config.yaml
d_model: 384
n_head: 6
n_kv_head: 1
norm_eps: 1e-05
rope_fraction: 1.0
attn_scale: 0.125
init_std_qkv: 0.0308
optimizer: "adam_hyperball"
lr: 0.0132
lr_head: 0.0122
warmup_steps: 331
decay_shape: "linear"
doc_mask: true
train_tokens: 1418000000
steps: 5410
Each number is 128 + 24 x the weight over its row's rms, rounded and kept within 0 to 255. Layers, rows and columns count from 0. Numbers have three digits each. The size before them is the row's rms in percent of the matrix's.

# layer 5 MLP down (transposed), 512x384, rms 0.0441, rows 347-440, columns 96-143
094:114143128144129158112108107105099131114144145127119179103134140106108109143117128102122089110139173146161106114134129131132149143119163124115123
104:069129128126078126091084164164121115144086141140146122138117161117164133104073164162153138114186142096084108117095145133130135196150127105135173
102:121121109140101085132113156139123101130137166133133140135116096129112099108120131169179136124121079096189153129104153157103162137189145088128132
097:139103057113064104146129153134168148130112137132142087115138113097074141109144139113103119154111144102166132142102122127109061156127121163116115
101:134121104124155114161111169132103145142118165113123109119125142115103133136130126091144151092120118132130134127117153138142115098148118150080133
102:144137101086102129119138096166101090127181113135116139132118103120105133089144137090142074108094102095139161109117120155092139121137112147109113
097:108132145110078104184153155152111117176142148149131114097147129125152115128140142154130128100140144141151124108145137118164122109101154136157135
099:136134160116136148107127089148147119097129084113113110122169135137121126129120113105120142098095113158172136111113104115126087156121145132147111
099:162135147126102112146113140131120138109104178140119118130132127125186068141150140136157180130072143149118139133142097132134121124125134126118100
100:116115115125099138158116128148154170116123158111100123144143111151124106133155121171103109111147189115119120168131089121156138134094144130160164
100:152105080126134138105088142141134120114107143105093122147151149130109113136122135098145113118131148172098188081160146165115109133132126101120133
105:103143168101137160114115130102119125108093134122121118138144098094137139177136125145112136109131185144107170126116134144116146126141115114110137
102:122122155072173124114110137151148165166117152117131126126099164069117119150143158103186098111150206091169101067154112113074124103119115181134117
099:148161113132147120148128123138132073154114140135138120090132131140115139120129136136070125119110147138147145147157127153119134155109087123116126
097:140151099124104129110137148120151139158124156138131143129116102148124096136176143132133110137066065100144122108069084125115109125091161151124143
094:085160139143221077135134167142129123168096129121130120115113121149113157101161139128112136097119122114146110125106164079147122143113111123120137
101:136151129090081129121146136110120104130145102134092147134132169141112091136128109151100121111151138138097125120097068138136059095162098104119126
104:134134150117170146120116150114131154149116161156130136129153136138115155105062131141150140104096144139099135123116188115169143133134122112125139
105:082108160152141136119163159111124143172154150157111126120130120109132165152096109157098140132119164098113100143124104119119153097143163112124101
099:122108092110158141138144145137136147103127119144155061111137102125130138130080113124140117157106108123139179129107130111132129124113093098130100
095:127116134145102140143147107123140166125135050126125143185144149131133162140101157107148120111105148097146159113082118118115124130137145143144109
100:122152132136131144107098162081145147108117119153118119148122104144126098091113093108149142134105137111124158083127082088121075125112133088101157
099:131126123134125119149138126143145127119093113139145153157140097132123124068171166162121090161131142121132120146111136129116142180105121105137128
092:121130151134127133125097118134162155099144129108145140126100154146095130142097074126129101108162152107181131100109126147086111107127098142120094
099:094140113184126116109138123152115121154101137117145175138068091123145097135113146092093123112081114103115160114120108161131155091116102089127099
101:113100146127122119146120151128115117165122132136144117147132103164135131151133151112134106152127148126116121134138108136133137127165126147129112
100:134126149110152110170137077132108052080127137138099111112152142150118109139084108115149109123138168116136146130126123113149124154108133100104118
101:190128076148133144109113150131146124077114126124116152118146138160079124136140082120114126136102162113104127155099118101133132113118153147112096
111:119132132122125129125128119127131130143127125144129138132132129131130131134132128130138131142122130134126115133120132133118131137129130129124133
102:115110134144143107081146126173155151140154113167114119133114062111144153156143148126084137136143158106125105098177137135104185174122076144113121
095:155141136101127121122119126126112132186135133107097124118133094136110151113136138155135116140106117119154135091136125092125114119160161086149107
100:103109112144114117130108125101120085092124175137132141115133162145114116129175112128174140120124133136142129075143149097110104121111141126111149
094:124138142135114134112123145122146138101124123122124148110124129126130131128132122144127125108123120126121142125119117116133124126126129139129122
103:083135168097151144149117149160122118132108108134145145140099096118139130160123157131144115120171150116152141100154100133098099131108081114093158
097:129103140122146111136160136126154145142077157112125121144101133162089092064128125121142098126111093082129150126119141155137124113145121090130119
101:108164074088125098133119116121135122107083093131115180136141136127108084144100129109139146153136147128143138133135163161146074099149137085086146
098:112100110139090154134078150126132146109134122163113167144145094138132165112106124126099127169145123147084123092103141088163109133133162113169127
099:141080093113122120130128159141129102078147096138140123104081125160146115164100146142117135161140072108096146141112110137153105128110160117128093
103:164070128155162142155144108102126118145122145128156134143132143109095143142114170122079156143123127094144173099109106124132133107116170105132113
097:146118149124099104141140104139140117147093152139128122105106123121117131108124123137193138140138098104139129139156181150128123130141138121110098
098:120110122099076104157105167156150116132129158129098107131153131106134080089129144135132112112087098116158139151121108087124115073123136098123121
089:112141127151106109108117115108118155160157138090126114152108112109123143116118164115146146134128130111141160105128118088109149154120104150147172
101:138133097142150166117160149130144102141141119104160096111109143131138130132121144127136117166165139105121152134110131117146122105152094177101114
106:151171126178109066154154136074176144096114094120092105097128127103110115104089110133097182132080167144128134090124144145135130103141172149124119
101:114102157141163170183119109136120142111114136135141153120096131059158146127082124110122191116123144135106129145142100125116133109112158127141132
102:158163109111105114121102105141133157148104141139131106143126118128116149130165118145111140118128139157150151182091105157103146182126138156143119
107:131138143153174134078152112137110125155110116115078133116125155113108162127149114112124085115155136162169111114170146156192151125093148161106136
102:074086119106150111131117112135128117130114111149081123134142159115079097149111105119191123109125111110117081138108120116096121090128179105174156
107:130204145118152134143132165122116119106116133126082150150117127190159088144140136088136096125102151150115135123116117154106171132129126110082115
105:162141090111075105147128171147097113129106135079115142113126150109139149113102182120154139132122148130128145140136104120131109124147072162155060
107:097130152108166114081122153109176104121087132106138145140140102127122179123121098088143148134117118117115128097147111132142118143127128105133122
105:147139177156090110144131115113115096170104089106104139132133138104154115098120133124152177129143132139131144118107143106170135114108143154102105
102:177132128144194137111115101129138107104106131139146129153129074095126086132115091091148172088130113166135155125147180124120126133114126160055148
094:143103097078102140144132133167137100126138131145130162171163133143147075098151143112129126153123090108101123154106087114127144089138127144132160
104:120121137098174140087105091120184138147142148151120127126163126178122132121152111168110079183093140113106125149102136077131101129112154139100102
105:100148122155147113157141141155140153166148120158118142110149121149129057089186108140102118125136116123148131138096109097141109138140142105150131
105:105156187109084121111122162144160123117106104136121138116097120168122111141118118165115113139141123132149166120077081138109110132126099159106108
102:146115166091133131150114134192136113142105147136131079116155111084178167143106131093163153139164170145168124137113130160173147151108124107146120
101:118145109150112086161158142159111091122163117141113117142163148161142125102087092153130116140119115121116107163130138123155119078107105096118144
096:124104148079081155096145159103144097147110097121106140108076118102145112118135119137119137142110159108093128201121143162096134135129099167104136
103:124123100140178154146098152157143110165149111174115095097111086149122141107144144149112146142160140119168128140117136139085129144144093112127119
099:122150113124103126158104149106127125140153108149128104096113133137145110110144082168093098165154147083117085146126130100169102127123156111112170
104:131108130121103130149120140126135113071110121167127104124103107120112096111140140139127100132167108103157147127102099101095118159149088119098132
101:126150118140113119145093151127146139112135135131185131168136144166151101132125119113111086124149149103122149120168108139098130122106087135132145
101:100127138143136144096152107147115131095165131106146150163119154159149152143165143136139136111123159136093113172144097120111149167118162133108115
089:121170116118151128113116170121158096115156116069110171141108112120170137096081115124127112111139102171158098132130132126155106152124129118141142
098:106159140096142174102120117166130134117127119116170159116085156119126164143099141085114141151133082136138095090128155100120134127149138151136134
102:104178090102136108122162121141118078127143150110137179120068133125105074137166128102122062139141140113144080095117189140111097121122096123117137
103:119102176155089152126142073151124115077103124160148102157119112150132113141088129114208122142166135153143102157162088175136135101156095171131120
105:113117134134131147141106129155135114111141131150121102148108112123129110124105116108083128135130082084122173157085074116133154126146150076169163
095:146115181141194179067092109137106148160128142086152141128118130063144121149102146133168164115115117119128111099134133117110103135151138137128141
098:123127122118138155125133141141137136089114134092122145166078124136083108169121125157099128130106171096102115132132074129108136146105108085169127
101:098128162150148138130132123162138125125177080114072085107107106132135145130161141143147100129191121109144128088117104145124154124113099101124148
102:109096109112120174114147103132098140162161182144114132144114112094140110120071144151145130135133139106107151120117120095172136142147165090128145
103:150128123170102153122117129124108108122079135122126136110127093165147131094133128157134158125092120105106124181108088108143139141096164116078134
099:084122089078128132167141132103152153131132119155130112144121111170150127141103122137118104155089116141120133100105094132117150145124127140107144
101:168112158113143096155109120152128097124135159153174135123115139173156143140114106094108133121103147127134131167100155159141062135135127173126112
102:114088133147175092105136082091123095116128136102151110136105124100131141145140110172134134170129105119139093174130150114124163096140155112170143
093:114149144140108112156164107168122129120132110151152146085152114137121129105133180142164098117182115090117114136107118134123105141153130133148125
101:160142164087141121140138137159099157135136151130100126141132156141112150136123108134133147166111116100137142100107152101133153143111144136106106
099:107109170119149117100122113160128128133124116131134102100155139141126175121128126119111114116127167108123111104130124173138137128081147164112096
095:161123080138097124076110107112129132100118142116170117114113155150122096127125143130104100099155149120088111070149140124117157131143096117112113
100:135162081149127130121122123134110123136144149124122102185128140145155130142080148111173155143090108144150137128145119115140136162113103132128118
097:165139129083098069192117127093106163107133120111133135112101135142128126102096125130158108116132127110179120133120125125136101152076120169152152
102:151131107115049110140136153158143105150172128139131138131092137123140116107158129120127128164121125111142126144139148142110109118133145119134134
095:125117130103131139104137116144128124163104150107097106144090105093126145112125136083125146147127134109149146151131117100172100116130083105145156
096:129123144127132131112105121127127146104145126076089125130114151088120161127113094129110165164105114131135076118132076112127131093140147128120183
098:101136142118183139143115108113153135116135121100138116132132142104128142094097121084226134142116124151144111103116156138144069151148134149146128
095:155104144093151126129081120124137094120127139118154080172106112122140134109111096149104082159118143131139128169071125119135137086104119122140139
098:127127110127107131080082153166157191089112106088123120116115100109115135090104168148107128128162131103136143097174124097131157167142122102124106
103:142123141180116117147133150083158174104087117111113170131159119141122109132109099122157110104105132099158127108154137181125142152161127119099109
103:125171187147154161099125126133123163155127134100155115160120118114129096144143124145111125129149111116127101149145110113169143155150088124116145
103:139088160141146138105181130104111101128139112106093105103124121155123083142152103123091105150138143080128147137156132145134118141131106158158116
103:158125137094102157086118093156091144123136160167149140176173101099141118183133147121142160095126129115137135091104135111125132127116124158133145
# layer 5 MLP gate, 512x384, rms 0.0449, rows 348-441, columns 96-143
102:083146126135171105125120148098111128128117132149130147092131114174142139117142124099158108121145087158147126128105116156148169147136113105112105
094:128145148170109136133122142086113138151081137118116113159116124146167136143145175148136124127124155092112166113106098169121144174104098128157139
094:162117110125096140154120134105137125135119095138110166118100125105113124144104095118145122127106114170163162129142146122096116134094111110131122
096:151161141116135152127095162107125156098173130125152116144099155114115128122179136156106166149142127133095132143140085140101089096159117130102155
104:177146118140113151131153113110117164137169149116142172152113143172121128130124131113135176102116105096161147104090109123107091156131125125135077
093:150100144080131164139121137098102135145145125112159120147122110139115130130143177150082158085125142083138142064171112150115138126169156108125126
095:111125113144115127103126106100115131105150120096158163145112112114126134057154105118106166130153155112138140123116127173167097152114149137140155
104:140113135079157124167130125095133160161138157145089155175112109087136111130159126101141138104135129145111116133156104122101124143095124160144147
109:141142163113123128153098150105087156117153093093129169150130145143125172151144109131084128114149155125109141108171116156206138128128094125160118
103:115119092109166123137132141105115157084162165131135152118122129143130102132160093153106152131113130154123119117130156174087139126098097157125123
105:119168133135113102122136143142146107129164115093150132120118117138125120141142102151131134117138106124150161142098087158166111083114102129122139
097:135138079129123087131153167162113106115164146141110152174128085148141108078167159152104107083151110096104152094174139162157142151093134172103121
095:163101139073134127151101115152088147112132132157133119125149121124124190151132116116104167133147137142134153101162122133125149138163123171134101
114:134120158093148144177104110135121113120119085123157137172054110123119120090154119080107113124136126179141148129128151134126108149144139138154123
095:114161148156153126116131120101128158144105107113122097140113132179165149116150112158130134123112121155122133140162116140159121115104172137140152
102:107104137099187148162141134144159093144090139124162101139089116132159107124142137132126147100139084132129150111166146162110153140158107136122156
092:113140104088126185158117159133103095147182087131121106109083116124150102078157131140103120127108125103159158130101101115148148133107121152143109
107:119151114159141136125141157129145124065137126095105151141150137146111135096124115111111082121146146106170148112138128160113076140123092134120120
093:135152153156122119143137148125158126096094104122135152111130099160148137103112111090134145108124167159161125084128114103144115125163171114147134
098:097123142108086110128101153158136146171162130116157102135101120137114136145139157169094174128131121108135165080122115127135114179147125088139134
094:136124111122110086134115130109080117132148158086130091131117157115134155114120133102142176095134116099154157122145139154117112157137116128120153
104:132107124115111087095152144092119124108153087144148156163115116127124137051172160167140105101160099092164124121121080067159160145132142096134129
104:155118138139109088153140133143102119089141092106143147150124145104120120093126137134098079147120109153160165120114104122113160157129146094140122
094:091135133113088142147131115133099136104130146137119120125064142125134121096154150120058103152112137131164098090140127162086149096161124153137148
101:135079116126107112128117120116076083103109127102130162120106115159162095106169168101135109127141101130147187152120127128171150141143123069132083
096:129163165142138095105124128142073094160112082146139114154114119107160125106140149131156104138107139131118162149152124123144139084140119116118127
103:119134141148150125188119148136156111128129119151133114127107106116140137128102097128127124090180106135157162114152110118149159127079104118130103
150:094153161129147122153177162128144152110184093100189138097096143172189132105147171131100119096149125142109156106147118129140128106139150123128131
099:093139121124156100105155167133104114078136142131106116086059101139131127182107152135106105138113152131136138119156094160162122175120132114073108
092:087101096151162136122138135118132142125131121111140169143175124149158144132137136109127148100127166107105131136114121125138139115156160078138151
101:136159182139156130111164167135076108127148153046160130089137142154114071138138124133125151091113112109115144109123086071140135166119121171146156
101:100127125156134163137170120135167118152172119096089098138113116159164108071163152141089117121187129126096156101120120145154104153121094132092166
102:105129177104094139105097132121076117123141091134124132100127084163117118130138119119142111103139115121151131075097133121145114123151111163157130
103:116081130138140128131115134101072121131119174124118124140139096139130114116113150147129148134169136100129138181120109118124112130125090108171102
106:125083153151089131162104154099112117120115156127125107083121138135129135101129135186122131110120171125170129133122133118131139169145119180161147
092:116141098097134122153132108108115113133128144099140145116132139160135112093152105086091090125125149123124142138158114116114091098068138179144117
095:123119115109117137132149118138151129155163113111109106115106129113128096150130166118128122137149114126090140146139102118151095171099155156134127
098:096173103128138164122140133120143136150161112104121108158161165097156174120127111129121159120099134145106134149146078099127121140163104134099120
105:114118097124133104112101125103148158150182139107145125188122132133144116120128130082087133122146138123132110110119118095099139126103121158159122
103:126143110100111148100124124133144102164172079141138133162129119134109165080116166114117180135091127109146131137097142107142171122095094145143129
114:093094124192139104114166113092106108117115149107145147147161159168174127112163119099109137154115168158133175156108153123162136100130104124129149
103:117164116140149092143135187133113134173126069153115109163117095128142125165139100158118119078094137132133126106113151090135129132138130125127123
102:114098121145176130140125162125116112124128083164148137146129115164130107150125101110129120169110079155117136135098180101087157126109148106105108
097:133089143137114095130167138103105139110142123113146130115130138119157168126093131172093102086121124099177134181133098133109134124140175148136144
104:124173150149151128138130140110159099082109094091165180164136079143133094154122139152101172140182141097162143134136129131153142135153108105161143
114:091115123110156135156090143094117132058114122090177133136086137155109122097127135136101117149138112121107176140150087116127128142119138104155130
109:122126129151177108111104145120087118107114097094131075122084113138150129112136130136081117107129125126139139155141171161107154154120119094120119
097:117181143147135101140108156146142164109158094120144146126117127067171131136112177130093111129129132083129125112114151124127154116159127126117105
108:165141140129143135098151120092106117112156079130130117150141109136136153121107140159124137111103097172142121163102103131109162152105118140093115
099:132164143133137106139137131138128113146184145090062100106097130141116123117143120121116164128114115106145152104153135119144147129157083105199120
097:129147120148135133126140156136114108116121102098132121160104111142147104121146160136093136110120149108127166093156126141155140119114109100083121
095:125185132138171107132133138128084164118127136114171115142121134094139111158105093112113114109126127151122137167126100091136148131124152115150158
094:143153133164080164133123122101124145161136149116104177134144127126110161150092096126081125071109136131123110170117122150130108154090120148090135
102:109183118137144109100137165148136120076151131097117097130133121173159141155124118144130169120125098168146136129142118089134184118121144113125107
107:080102122099124105112109150108109097136100099122109092134090132134139147145116099132098127130122115103132098151122121123156099130132159108126076
102:098098141143182081116117159164108114115149065133140106149137127168117129134068109118099127132123128142129163151088103153116145137119122128145123
109:140145119111105139162144134111135099123144094169110164175098091113099122121107118140079129120134146126146138135090077144170097134129142153103076
096:143149151130157119152121146110184119107154115171111119177144126144080142152171136088090110137111085147136141109111108097124134104150139209105101
095:099136142096083131088103116081135120147131150117121113128143122133124120099138123163101161133143160097112137107180163138171151183158102122154106
102:149131122109138105135120122135118142162161084127109110138069108149106130129118136091114127111164059160106164145123098142134114147134122124120132
096:096138135155153132145129135146111130157128130114155085097135102118122123163145175156137171141077094156121122141161147154103102162117124139114119
106:136148130134150142126096153141152088068110075140108156143113142138194109146116113094139137140124138156118111156126134121146158147149120119155137
102:104134168124185107146125153130149143123138131104141158136149200121113108099117154132119138115101129152123132103124142129114150147159143112119126
074:090130155106176144135122151082103177090135125138136138109086128145105149116169151143113079091053116102164133139103129108161127142146115120100157
092:131120153149117107118137144146158161085117126079114151098118131101171167117101144077105109138129112174118093117139157113126106149109119154147134
104:143148096103135128157112122178101134102154122107143142130081132129127128097111129147087113124133065121130129105150115117118158096130106104119124
105:110099181133108118113101126154180131148160123102121118168123106079124114137128126146145121109117184137124130077146080115137101140107138124112110
103:084135127110137178158131127154127139147125121120141111134113102086168102118138155151109114107135118131116133159167064155150094119105144134158115
096:145143155171096124129169156127120153128132109129151101138120143147160166132157132140124116107135100141102105090127161145135179146086124122107139
090:118151084107085084101089060138133106111137137142143096122075124144121095114128128115138144129172125165114138152077129169151132102146121080112100
097:144109098122161128130143153096112135142153156111117124187117116134133146144150117083145116123134134145130143066158117115149084178127138134125132
094:052119139099113133165149145140156100119147111119124107121109136147150121131100135108122164072128131137127097158077145125092109112133155169118152
092:101133152165148098138164086098132143120116132114129174108097181165130143127128095082137159108096164136094132118138120135090120116143114154129109
100:086112125156152092142117115159103110124135072128163148079110118085149079142138111117112124152100141192107135158139112128130123099149136152118104
097:119139101099133126162135165114128151149143138160155148157134132158126160124115132130117098100098159133136124070156090138092140133141143188168165
097:109126145108134137133122143072134123063128135127110182130120124097133144114144115161149121125102110141145158166130136113147062138107157142124088
102:123114139126149106095090159139120137131149112155189078127116077134142114141111115139094136140140114137146130120133098139134128083144125168125145
098:113170110134110144122183084108110157103138134125128170182166103134085168120125138122127119127145122179169130138149137155160101113088140103129121
092:131120134118097123140158155133152128126146153096119109147073099137117167126138110115118155137095105080140114150120150142137110113167178165146131
095:146135096172156170112121121091153148165137121140145116140125158101172172147146132084159141101102070112130126124138111118149122118134158113173158
113:139132140116153124154160169080124136138139146122084164099126102107154143145134150157137144132095120126131168120121157156148128109129108109114112
106:119109115116128116106097157136121099100104061146114148142081104138146140129144113091142144127091134132149156147139108087134125222128094120102128
091:148143108154116109168127114185148082111115103105121129135124115171119094147077122139123161125130105124144147106152120113083127144145154110119123
098:114147113147156138111167159141133127117149115092138105093138139137166184177148169133100151082118150150117172140129082117119126118160128159113131
097:123133099088144109097172115188165142116109109106087181120108137167144142151170137111117176122150104123153140146093125117106150141132149136119087
095:137103131099129162152113123108104098191109126107109134171130142147092107124151164072155117125113126113144124144123099143135118158153115142149136
095:122129157097142131084115153102126120159151146101149106121129140112137127080113118126145128143152103139115138148162180098182123088162145146149087
093:122104167193149147109104150145131127134110136117110122068130108172159123099168123143130178102132122095135119155138088111177132136134077183102154
096:114086060117161125174113180139098151134137095136143143160088114119146113086162135070173146133160118152149149185144102144156126076120133114146130
111:124115119160120157151164159111132107102154113138126106177104111105124132145113108119088119066142124123141149104127106116137137140112098167163140
099:122151165121115162077092160102147147140103106116152123153108119132188153108137130106109142129160109151124116084158123104161097088149118126115106
104:123096123081167092108119164109147125114112160093134146153105119172115122134155092110118126138137145088132134107119152122129125100077129123103088
104:134114146127125084097120147115101135154171093134147142143069171097108125149090110118099126129152085077127146163159147133134166153169124079138098
106:091115134138103125134122121145145118145141125126141137117078124141133126118120119135141099112158095144135190135175113151106123134129168136103180
# layer 5 MLP up, 512x384, rms 0.0431, rows 348-441, columns 96-143
102:126166118128152054160091139133130126110128162122114140092120118083099101141102123123141144137119131111146121151132100121132117170153158118108114
100:128153154113129108197086120108161090095079078155157120130123083139110121111126084161192123124118127108157160124114159107106123172150096125093110
096:163110106156105182134109122109117167157114133140062105091158106131096148146126117143136164107131140118142133123125129125111118126123071150138086
102:106118131086151141128142157140097161138111105109055125145087114127129164089133165153162117105094141111130131185138155113106150169099119153132122
100:141137074106078113114126139139129127112149093144127119156115165132108149090131092092100138081113135128166159148145121131149143137093099102112100
096:120113143088131079173168111182115114109134086146134093177151096127116108121148115103129155132135093148135106114143117096143139151116095158168103
097:126154100136128153153143119169137107135109125154144118119139163156115136130099134126106117107115100140115133109128125154113102174154089087118139
101:121106150117107117182147144110083151116120134140122104085081146160143109116119159115161127156120118150071085111127162055119136123133088165109101
100:113150126127141145131137093079107160127145102128149119106145146101106094110131150132145131141100176078135086174087137133116117102103127095091135
098:149137122166147126136118125135157137119147086108112084136096127140154083152111135187141127141084133104102130138088175149136132141085108116129205
109:110159151094145160145102138147116122168127113141143150155149119131130118175096161149158098124139129141106176103145122135128149150135099175067164
104:169103132126091187138120127116131163126134146140087090164106120106129141138063127173096184082098139114125138087145135118133100133155103138107125
098:115184146149129125147140141139141127101124162135133136124125177141098125113127110118144112165117132138129099120153128146141075113153115113172106
093:147179110155102083109110112113135073115169131113157121127146146121096138117129105115091124130140135119121152119107086091154106117129126110170074
092:123112132103119084130094097145148118139132116140160132116110160126104122112129108137120118099117120114118127168109096116096128139105148138160086
101:115128121107132111102132111106146091134134153097126167151162136094097122119110138162126161143116113108134116121143188166098132090148164131098136
102:117110132103157104153161117180163098101147115109104112140143108150120154121149121133137156135152106120092184121061117127122137161136136127132149
104:118148110105107111116192117072114149114114095157116158134136127112087136156145108168136115148106122118144144132168108120150157141094159157155129
094:100149124110113102140128119154142150108156138136150105123139156151088119155085113115124102125134105145106136146120137146095101108127145143133107
094:162164160146145131151091072132124142096150112106123136124125161187111124119129111127193095112091194156090141085103118135103145115162143145122127
095:153117091156155099116126168130110165106091147153125116137145149169137157121126176115123172149143117093118136137149118130069115122142126130128139
100:152100110108110151141150149135132112156156140154137150166158108134135145111140135124097122148163104111146153105120124112141154139133108132095129
098:107151086090124140139094117148148151162105102132114152131119121153134088114124121060089100141121132121106166131162118131144138118142135124095121
096:154109089155137085123175135124136126174126099137143107106105083112092168117119171151134135130150119115113119150110097117099160091133159158134129
103:142133145139120140109141132115105137146082069098169135103125115162123126175117177112103142111123143151107116162139142092146146145151138100115090
098:129099136164111100119161115083091114120125130139136133131114111146155150139093090126151152127131188173146137139082121157139158094185170089128138
099:164116090133138176139120128126076086128138122136088141149111165105156112108146134152144085125114157113132084145064133105150120144112176097104150
158:128111138115088132113098092126129125164094153155095125157161138113108130174125100120138154165129120107144078127103122106113133158135117118098135
101:120120095153113123100095145077119184127147121136168108132125120110171155105152164104114132131122157109111137139126146088095125131107122122140118
094:108141131129110121138129119129140150100159112133165122166145096087122123088087124117081157125123156137126156130110125100100159116131137087151113
100:125101118135136158171099078091112135131080159129103143138103142101126112130110134103130119125150115052123155129156149134156175107144101133169116
102:085107124134126132098155172109143131090114127109108141094140113117154128095128145164163131078117127116101156117132125155133122100133111153137136
101:114124125137140085135118074156185180134166100181141132158102138109122082108117144110107177082101130152116168135184171149123117154116116121102090
098:116081135133132143150102123167148135127098127177103124128099134123149103111079161140154126168113133140129113094130110168114114199136122136122066
101:138145129120160118131109109116131138105123123135142101107105102142113125168136157131110104118139087143122133180124105115151130140118161100120124
094:121056147137144140161138143126112140102125119155146172112146110143093107139107084131113108169137145149132131085143091118126135137177123138166093
101:131092154148128141138128125124150115131142111120164109157121109125141147103123142163129114129104082093179112094118126142147105150070144141126125
099:097107188098114120120109130097110150144116111118146117118103117131101143153160172109106130134142157113118107106118124074096100154154118149156089
095:126133158114104182182091098118136124160154149148108158167116157132136143112163134157128109114133168085130126137091079155138175103123155099123113
101:102149077096166136146077118154141137144118147124172141140157113114128103140145155107088117104141067111128120139152141123119128123094110120161144
097:113107114114137091174102158141142082097113104167105134069162136106133151115154094093114150140088115137128161145135115166140110139156129122110096
097:128140133157133132093106125149120137107089091179132097105131131088173155104089121101123146141149109140118110115118124129192091147089140136120187
104:143157135161139119138120142073099145126090116124130119095126138087134075118138146128126140119081146153123122144096135088134102106144084151122137
102:102086061123100166104126113096133134111145115118133163121106128126139155110114147127091121124137133111171111135089125138140135153116144094092180
100:088146141188134112121115100143107123115142157117084134144110132147158162153153138111157157120143138143152135158128113122067088143150163154123129
106:136166124151127124090139108136107141138147105169139142174159139134145163117113080157117084077136100161172131103130139123136131101127148148116148
106:107120167116181080098137142137080099116114141148090110121080140070127103105126100135105121105142153116138125116132107127115141104127136111165145
106:100187150091154121114151163139154115117124106119072126120122135166154101127129146093108093125136136152113116103119101155143131129143088155117104
104:140170040140120087108097136068137120093129171125133091152119125135157098121132119098159126119089165142086110134123087118146124117090157137132116
108:138118148090180158127143136153176162151121138090149120148150105125164146104162119138151144150089121126076133135133127144160130123103113117175109
101:146133125152121119098083083094113113129168109090115129093148145104112098107124091103130129143126161110138133151124186084151101130136127103112129
099:113156125136123112112121117130072109132120117098167109131088137133114130155127117143153183108163106169094189135117145063157105099111095142126113
097:180149132152110130131131096085123143156137115141141159126137150147139170184110161101098166073091113160113115157116128127085096155102144146116114
102:104125085127121108120153095112162144115116161153178149159141093159097122122135085139134125150130147112142101157078127116126111106094156133120141
102:119184165117107116141149091147107101125122115146149145129147112132150148105159149135139084107130108074116122116130085151180136114098121134103135
105:150127090081134132152152156146127154150123136102136155111085148124139130135109152125125102116121141130123121101113109122138125146150143172161148
102:114160127139154131139179143146094101149117110120132125124154158112131125175108139118102098115127183146154154129141135143139134105127148118129118
097:154141135115124134175125104129164096120130118118097154147092106102139130146127117167130098131145120165146149103118131115140130079127116081148153
096:132120157108105148146137146118108091165132098130143164099099130096115130130144132146118108100092102123170143111115121159138124147106100128121175
101:128133123120124094155093132180126084155144139166109073169106132114131135093139153101130147111119127085170152126134122143136089173127141097165126
099:125144123132132145110105149108108123140139121152073169125140112092141143120133140135118118118131148130183100150105207104106137102144187143117207
101:086093149089121140164153085098118155117114145150159084129115113136138122094148179145131118080139125105137097153155141153129100171158105139122157
098:110082077149114102158146115151117124116077159120116113113132149110145164071115118120152110141138104148131148145148116160092078124164133102150146
091:111125114123104133113160136149154120163127136068170093156148129122159130090140155109126149131160141162092150086150099118113158152127131137107128
092:127135127136108144145166123102101124162125098112122137115106141151133113118152100143141107131142121111098132097170143111130101125099137146121139
097:141121079097149139117122121136099114093101139128181140110082081125109130138102111149156154097149123124117170132115107113098107122155121137121193
098:086112147129129131110102106118079115177140135090158125090130070133147112165164081102142101129116150123130132112117196110121163093120127157120165
102:150139129148159157120104122107155094119166136186162115131115143159094093130125142181152092082123113159153117131123122126122136150162113102172150
104:088138089133115091123090096159069125124135128129125117147105089140124084102122134105108128117093120127091117155106122096126136120148151139119170
094:135133090140141105154132156148135135099126090169148058136111147144129153139094117153117112099116100104145133134109133111137172075099116149102126
098:158124180169128124140129116144110100120089113137109119125090109112102106125123183129100111113137144124132146160163140125106136140108106141103149
100:167111091121129142151174127143168136120128113178121153159106166107111140105157145138158128159141120124114122116107145151069132117143097121119153
104:098076147150082155112091133138133170121167169158157126078159103123172136101178117108109088151138127120123109112171119112143078090129182116127160
100:133140148108123084099105129109076127105124099130142125159088156124125127133132130082119139122123116076158151147171127122136156124089142065124142
103:098154119128158130134142139131128110163159137130141110137133148078150105134127106089081128155122123164125099140138125133138162132154122099121107
100:143115133153134100125179185090140154160153132145112149140175093113117158142135115137112122120113175130106126120145112113130125145128138178118169
100:178105143138102098110134131101128156116105172117174120116156136125145115142147135158121127106082110160126132161160120116099178144098121121151112
092:149143111107108144099109095099172171158140128116127128124129144087121139110108111155167130097103091134154106167102121123149146132092155153124132
100:109114104132109150131177140109159110152116167125126122139136143070139165150164130151105140127132125141160111125134140090166127114129122131094141
101:115156146115147138125164131159110088087091173132149154170166130132132106163145108163121125135139136147073135089135132111113093125127088131104172
097:086120135129175139093146140133104128161097098151113121124177118137137126184091148153118169092111175136120114097122148146144123128162093112104167
100:078115081148100163111125127115145122215153163151165099142148090158153113111098129137137167146107127153117121087126138144110185127142158123099146
098:143132188136105141047143144150089139132140122151120140127167145108136126140158184122116173188118149128165166118173147112088122100172100153114103
107:177126177093121157142117097176129115096183095159111134115111128157130127145162138149118134149106117132138106101163108126144080099130144138118094
095:116100130088138120136139166175077151098129116114134100145140140104103115147132112121127073105107119135142089129116107137063151113128134137147128
097:142133108121160131114164112134126086118096128147184118112121123144097130140111100136108119114138139124086156150129109167118111127146111163109128
096:139143098125101171106173133166101147150066125117115124115150091086151151141177156113169117078107092147143143082147126109137087100097103203091133
098:094140167127135120106152138101135160121105123136106111146155101118145095104167144133112132179109130131126156129083130086100161083132141098098124
098:114168135113117136115136141160172158093102115130115125128145136134072097079109162136145159112135129099137094126147092140118115123148079128116071
101:123128155158100130132159119156144129163112112126150134146121158195165126108184179095094147110127157107113135136135172139145135116105112121061114
104:110073110100145097173097136108123177134156144102150135146156136101145117117118140164089116090082127139119097122144094123130112168131085144154170
103:139141142143129121139148091124107129113127078094137110143107159154167137163139116151160089123136091116159133167148126114118140173123106124150111
097:134121133095071111100124126120103171126134155099140147102115139127122117141092115118139138128123100142117129141085154079117106169138142142114092
095:129137159156164109132130164147092140079103141123085136142150133120094120148105108065149131153134137135135141126128156152132140133163133109115116